{
  "num_hidden_layers": 24,
  "hidden_size": 256,
  "num_attention_heads": 2,
  "num_key_value_heads": 2,
  "head_dim": 128,
  "intermediate_size": 512,
  "vocab_size": 2899,
  "hidden_act": "geglu",
  "norm": "rmsnorm",
  "norm_place": "pre",
  "norm_eps": 1e-05,
  "positions": "rope",
  "rope_theta": 10000.0,
  "rope_fraction": 1.0,
  "qk_norm": false,
  "attn_scale": 0.0884,
  "bias": "none",
  "tie_word_embeddings": true,
  "parallel_block": true,
  "init": "orth",
  "init_std_qkv": 0.0358,
  "init_std_o": 0.0445,
  "init_std_up": 0.0513,
  "init_std_down": 0.0513,
  "optimizer": "soap_variant",
  "learning_rate": 0.00991,
  "lr_mult_up": 1.09,
  "lr_head": 0.0125,
  "max_grad_norm": 0.5,
  "warmup_steps": 200,
  "schedule": "wsd",
  "decay_fraction": 1.0,
  "decay_shape": "sqrt",
  "final_lr_fraction": 0.02,
  "batch_tokens": 262144,
  "max_seq_len": 1024,
  "doc_mask": true,
  "train_tokens": 580700000,
  "max_steps": 2216,
  "dataset": "wikipedia_en"
}
Each number is 128 + 32 x the weight over its row's rms, rounded and kept within 0 to 255. Layers, rows and columns count from 0. Numbers have three digits each. The size before them is the row's rms in percent of the matrix's.

# o: layer 13 attention output (transposed), 256x256, rms 0.0445, rows 188-212, columns 0-127
# v: layer 13 attention value, 256x256, rms 0.0359, rows 189-212, columns 0-127
o188 096:110101128159128103111116167162144086160127157122166113104149082095123128086138080135173168149115086088122131124132126165124193113183133150096100119089160121087087159197113132105117135125150159119146093093167229163136118127145130102101138120133128066196181128124104128167077193127161170109151151151065139148185181150135097102105097107080121098092139105168125179099184100177107102132172
v189 096:093138143078182147114088117161127152113177152119055188091070111144171088104142138088118079112181119111113112146108111104152141123134104091173181089113066141180109072137122103079192110154155122130101072102158065122145126089114161153201187112098090100132130158165090145114113131087128103143112197151141103126094134090084143161135150133156149105144089131117101115055179196125118099089131
o189 101:217080108155124151048135095074128142117095144145102157108186115144145132106133148126116126196145160194094152133144162109152119160081121121118151129153083121137131112144147141089138123142097121118143150172190206105143135103143107118133125178087146156145115073088196188126156108134145160109180131146150068191139054156147080070148114144160067088085073136106086171086109200113106124146146
v190 084:096125126077144067129087198123080122129135093130146119133112093150068170166070113143147093120065158167157143111073095121124108201206060155120174119065147125116161147095126163110110104106143111107184131106124135150138082105148100143188091125140158095118144172152137121184143181163138065123146094102128137114122129110140110097191086103168171078095110097089228154075160116135116131138077
o190 090:134144074118085111080149095116215144198111120137126088140074188109160116103163096118089138134100102117091178084085154114160119137104137105072140119093186108129139095130117162135114108190146112105131150116159097110137149127074086149122143108120113075130085151094139131102119036118175104078132121193106159135143136108126144196136121055093155157113103132139102144091121081134177153159152
v191 090:072143127070138135077112152077201122112169163120128144176157099155166094094114107133098141157135124114074143121096108147141116174073134196135165178116121118114118124141132097114170019134177147127145163166159110064137128110120069105180125126143092204149114137158191128095152106151131152159153150112097172161172162112157161129176150141131100131152119122148126120065156128181127187095086
o191 096:178114093082118097171131070155160164145157109109155152103089113102117165142108138139095139085088111165144150091125116075154146092110130150123122165112149115115166117143165146122103115115105105077166118116080202135157131171200151156039161110114180164110124106121136125232144088156169131152147111085124095049099128095097138061112189124096073089084113116144076102110135113135132091149078
v192 088:105164108109099131107130105111151169179156137159173164091142147094166093151127116124095136178151122177107129080131215148125100075165118157124113110169134103117136111112134111101124134119177125186161138114144159103181108138114054153111147122148128155122133130188091105148153121042129156151145125126159109152107165133106148160122134182156137109053109140110083175110109096157110073108128
o192 097:150128186136119089153103044137122132105137098123170099078125205173152095183182141131096116123131106088041104079120097106080112099111177060166150113119103117185172141188152049085147049116110137093156165120111110095136145154123131162151097110136091128143166156100080165214147114155122136106165163183101123092140096138133124087088063119161083144169184140153094098152119100133130109123154
v193 094:099121126104150089131159097157050102166184134135110146151099102148145153123155143124165112119109157102084152101131139121119172154164179132140096086152150152097145082091046125129136084119060116150129156111049106111083085193102166148175113113176158137102136117117150153071144136091127092149131104084151101161170088067095129154140122153199157163125085122085089112146149099181112135147105
o193 099:084105076151122130163047132108153159067160132113132058143115079184077164124117131115084100126133136156186156136154113142129092082096101135130081171157145120157104185111120111130148170140145136090095160130135153159107097107199175143175142079046162133146105049135124111124076132161125092142049155195104118091146089173143135122131072112129145113207130145081130148104161152125145113143163
v194 091:076154136113130142072088097112075135119129141129151098136101133173152122154142154137116048143104084112167116129132106168158067104103115086139074159159148101128115154179124143123089141112062140109128168133084180141104122181120148117106111126110116139156147147179096161192097088123121024158105176141060165101117113165072149098132096182172091058146111116194105140142159114158118102168150
o194 099:159154138119083142114171118108131116100133087173125142118119142086099090105123097079168146157123142106124081130110054171096109112123171117104068121139081124144139139128037134068101150153138198161164152107128127118154128175145130138114108152149188142166112109107118150100132099142189098088102130196179097103131115061127060091115142146153174132156169091155097136110153187158053149100028
v195 090:070134096180159143145127099123126110125132108122094055119149136108101118197101156108135108131144096099132175136148117072171090121146126101140100129149090133072133157075151149107100068150183124141051084119157128085121100099088079155110071124157120168147106150134124169158136101136121129160160109208115100165128065109125137099090125093115112115095118110180125148198091143111090086093158
o195 096:150141127131089154070141137173145106098165126138149143109122120075169051146145115097149163136127146108138097118145099121139157148097133077109069168127116128185154071156099112180232131116056111065122083100090177178145083162148123107143146174104097074112142144116125110134136142180099132091127110102151127100138142107136150127100098090178177116116122167164113157148115137111185154138145
v196 093:127098144089170123133181148137174196129089092118088132125137118164086158141086084097085131152187098145144122138171106110112128081132118135117175108097096070108120174186129076161137123097171155154186064104146156129134131140164124102161115100072082116171177116141116157123091111097162119131138149142159089160119091114101149114091143145118193162131071171080156135153087152135091099141059
o196 098:139173121130086120154115169143125101194114192121151135167170062108118097125139100153131134136158146175094072170098131139056136120099124117117117126194109084121102115170138080167137084122131136065173112161150105122177183078065209125113196154142121148051168096107095116177158119129122124083078132199102127094104099161112136160120147097117174151135180107130117124143162166130113163113134
v197 092:142092063130173143175089139088138144137104146117133147182113150096117121111046155112106136126108052192190145107164135109101151069072105139146141116097113150144178124059120162122119136100130124138165113208099156208169172123148127094179118164160167060127079076087126153161127064121194160085163130138096120110166132152139164115167079154071139121146149069120093094107126127157122082122213
o197 095:089092135070053184114125106169119144140108133141120058101120121129086103106141101159145159127066130146106145101120131187093109107143142118168189088162078120189176064121161179107108117117144158140113201145136079095122120095115097072120117115128128103139155099104139117103112165089125120130145103081134165133063136042104186167220121091072099071108092167164150097097097126058126120108064
v198 097:096123117091172118206136141120054115174097083156114129145192169120077064107099188083152094164171126161173119119145133139071095090147094091120148151173129087101155101112175136199096123118141150158118150100072132103169144116154137102126131110190099071182130138147166122178174111160103128144132100099135097113105114122135096104106138081148115129174110159095093113047092146139126162124057
o198 108:134124161154056131108114108071143137186188127034099152116139090143195170107103065171150164108169147100091129157174118181118142126127160102132175159177151142165173141078098151087128075150185106091159105128182149074134078102133127120033129152079043126116101178122097151127136124084115118090148171168180134092098167119104160109117145162096102103150094108115111190139140170081111086098060
v199 093:135149142134120118106186155121073056120099101115088114152084095116105157091086141152130125178087153100117121128195188167123150154101104183167120148168118134192100090152135153177126112150084089179173150083082101137099063148134104121157053144174131136135137189147101090103166040090156055189148119197114125057108114099119138100132118131116143116123156161161108133145086085161108108128143
o199 099:122122136132102130121087116117087133097145151093118093131094117174160155198049154073117147144089102122145126132072107125085122118123147136117115195084136148094129096101142140149146170180096104111180185154164148125162121096107083143109082126175162138099153100191179076131171178141108114145158107124104115137143130088117156123111093138158175152141152163217104112088098166173078073136096
v200 094:134097156080167150117118109105122166062164150171170111136135168167081159082125113107144188121137101154127131106082081105128107144190149096107138155141154134097159101195099100154085116180072135123081099066152172090079173076112147109127086130133188151095106119127165090163135154071133131142176129177114171125087117135125102131167120097134102121131120092094113136161086174130140087086128
o200 099:100112144109121082088140106144037149133100104084126140140138103135140163103091139118109136124169146151142159107155042103138108163078102089123105130150118098142135072126141155165116111141154108130134101141146175187097104148201106085138113125153098116147136156157135134114040123132167127078096171213121106144113139168071161125087148131132164143121143166146110089107128146201191136149136
v201 092:113053182134148063086130112171100157076139110134098127154143143129100102177082181199103102172119129160113164127146137111149125113162076146119164156135173127168114153075121125138145129125136151199109179147103117148106124144165108099143189162119041091163129166185087125146149135070148133139177142115138170138136113065182120135106125090095172135136188126101149082128114045104097125082102
o201 096:188119116104076137119127103170185192127055171188142144084126092108128172136183128153065136161116172150130097136154149123132146162095121121132104202133133124160080124084174157097109144139055076186118120157162141088162118101140195181125141107180115099102102109194077111140152195147164081128153096136207103113186152086125164194126099130153136112135118162094109157145111154119125139172091
v202 086:199067139078133147166200129171104089105121068093164137120160072127114140151086163143096119182226133135104097087114181104182129160142160042073180083106084115091135138094100120117192135147132112073100145184140074108094154141094140147150101136134105176130112209121113144093133140160122124161087130172131162122106118148153125135143136136114124147146134140096127171138167121075111127111136
o202 094:082150129152130114131174129133146118146116143095121103134126117111159145132212121060086117108132146134119170165100149125135143153129182175134140179175111131082117083166162138135141151221138155176150069072158142139141120080142178187096147144180151099115122060145128129163159132128140137128196152098067155175104144149124149148110132181143122130053074175127081119133102139127123130102110
v203 096:092084109131039124153169112119122162136079123096139099119144097155105131120125110142105110121111102108125113161221164086114126140033135131179159084090115141095125156140089107126159166157113155131114115120150117142145158071109125206142180131076156113069168043102130139186125122168114138125198120135180145103147132122094116125128165176107083120127135159182088108155091121114061098129160
o203 099:098188126110111179074156149095116135141177130204099200081161104147105112189129131121165119127158125126143147172137182134126118157135016107112075078136100162138112146123131169126125147146113152143053092177125136161139107173157121134154169100107100176166127123101157151102090152125128116184189149160121130153120153116108120098113103143190183171136151101079190096117126173087134136125047
v204 087:120156038174169151130124192127110143140119096136083144106174123116117126077168023124128129124136113165104142174115117154062106095107140138132131145173178124113082193176200087115116106139129152107140143145149115097143162123155147149158090097136160155100085124148134053174179116166175112104125145127109121126137088113136150121127070131130148040106168123152122139162138163114117130118097
o204 097:123157138101116189099164033127164111149127156065129159103120152135097168070045140157165161179134104083097126109142123155205111140114098134108111102144090096113146098102124111143176128098126095102126058115089045136118155166178101166103133129133150143118111128158139144137169116141090176136105106139126105099121157092171114156102109111066106143127141134196052164089144143103100089155152
v205 091:112142131121161122138120067092125096107084140161113192098125145153122079116135071111118087082170064061122102104103116134143159152120159102113152142161104121103132148148102082159168152076161153160156102100115105144091138177157144110143100130139070146183150130112076097132168120085105109129089101133173129133155158200126124145144102149111110114069091090094109127134192095067106084143181
o205 098:178150080110077105144122147098100216109110133103100126157174099135126150114138106105145150094166119163116130165099118075120125089142124119097103171076113134135125151062128200073129122133131110115112105120157112080123149155116156138124086134084172076169141162142121157167134114121158166104130134078132153168143058100102137167167122124113107113097129117065124115079159126097119089115161
v206 097:102140105129116172103095206123127128133099115119149135170178204122136138097106139083154095046151057112099190068150123145131081151094164103147180145108068185162151089151153061099109121073130153179110140136143142112186089146067110105147163177089104127174129142181144169115092174133123101100152148122083124107183144144156163101115093141124120116111121125123156156097089151130074104094091
o206 098:123120154057190120070111137106167135144137150156078140139139053083135145117161062114158146122116155140177127129127163096110185075072113092121110151149083138127126119152131153145128184190144126137119111156132131121143159170068115119127101091108114091144120180110114070132167099144116158118110130127201085102077158111095089119131126116125099088135156101111107110143114100103144144098155
v207 090:138075135137152097094094125119118156110094183096133147120144126123144188200135072132191111146119100141066077127122096120093060112197127086139129125142081135100105083102136122053118144059135160119127135131153118136127165157123120134115079129134084121139097091063150155154089068172153120121190100167061131130130178104109122156149106177069160189172139088118184132125125174141090131184107
o207 094:173127145090087144131119120097184106151101100147125168104147116147139154111128141105160076112117114112180165140141119100115175145163130121082129186117232130141154135118131119118146142102142112160194145158075124179109150063137149061171152104205121061103128153110191101159151155089133104113092074101110144179159175098072145168129137150149103137080127176167133106116122148148115140140167
v208 097:186088133104159176100089081151077073168161175088145153159103118122092155093113138143098141128166135071146125165112094144122103136152105190050138113159155086164112172136135112147153092147153123039125067104167116132099150151099175122180108112105129101134140097122121100154121115088237138128096166156175115139160140163124182090176101060118115116138126127125137143128137078097113194150141
o208 097:132121085180143081110119117111136119178114144216182116060096148112150143145085140141107104099078116127099141137127107127080123138106142111064156105132140108110087094111134188173088174159157108110148143096116138077204128119137141145108094153170150157090129050125138157072137151092109152165156168087088075198022088141173133131104133109184185135128089140107077111165136170079147133105125
v209 089:098144103113132146156103114152064111132159086133133137090173122162128141183130145125046121113161175129067103141116092109103152179068165140070100148118090182122130115174197133112136121076079141168134143107110160080121111065147126111141153172118143188141149109099068110084133092132127136144099121151157092099128096162094109077131128090137061108128124112154114058146099104080094174111090
o209 095:133121176131145125068083150202113092149148096082142114114108115094134119157150229117103177153182119134107132158150116106153132099100093096165111130114142146164173161152062149171118173159089072144133093123132133073160158111122114133155077148097125083147137197123126142076068130076121172113124163104139161129124170122152087115140157083127181109193129090109070127184158123108155132118126
v210 094:128141136080171095133172108147202142063066118143119154176082088098100092152045119138178141136153132147074193076161134170149145170151089059136163137041084149166142134085144149103122101166093137101152137123088107115175114108144093181052169147137144117076139145117143086118152135128183117095165171126115061141152094180177156114146125146101141149117154128172140086107146124180134134155172
o210 097:158143135132190087102138194120106110124114058119143122165141108088128123122181152130129122188104125086136148175134129091124068088141071121149145106138143071136102166069175156165162102137143184080113153155107117154064082114138068088125086118130101153065111110147105116119176153128100137118155088121128139158103077057156118138116123165111135158155126140144100147132106070131079077099123
v211 094:168128134148162087111113202064059148138114116112144093162144170123143108184168090129146122099175062102184147121128116063150163090132115107117107171125086144134144097113134140137170142099119085153064096158147109124127120161118146193137145118142114160118124109097092128147117082125155172061131159119124146106112055148181153178130140118089130161103135079130089180125046132120096096054122
o211 100:152135194109068189149185139096073126134092150115127148152141135130130115125097108175107086158118106082105173078110088172140114111162175090153150120144140134140154154134095106147138097209047132189154118139107159138129090104178093104131140156126117109134155141127060117082119157127115109176057080100107145132117146116120136133130125129172086114054130174137141114135142168131167224129086
v212 093:177092133151135115116130112123161124101135090091084105089176123187107125095202131155146042107145138134190126153144178099181086107116150138068098131131056131134122241142121144101142166100109106101105110157103131136113160052166089206093098116110178123157083118148115135218106129096072184138094111121173177169073120134129107117182099207135067148112109102126119126148166066103166133104150
o212 099:137143069158145169140131135122161137135099123109119145176169164138123097082135128185110061099089174082123150140079176164090085160127124138153105115104081171109116145151108091132127108077131112108123115128122118139137143131107099104133149133126091133114110162111088120098089168132050182045192138098120169089135190185106153124129107120159156176077130135130114090128118204099102132095121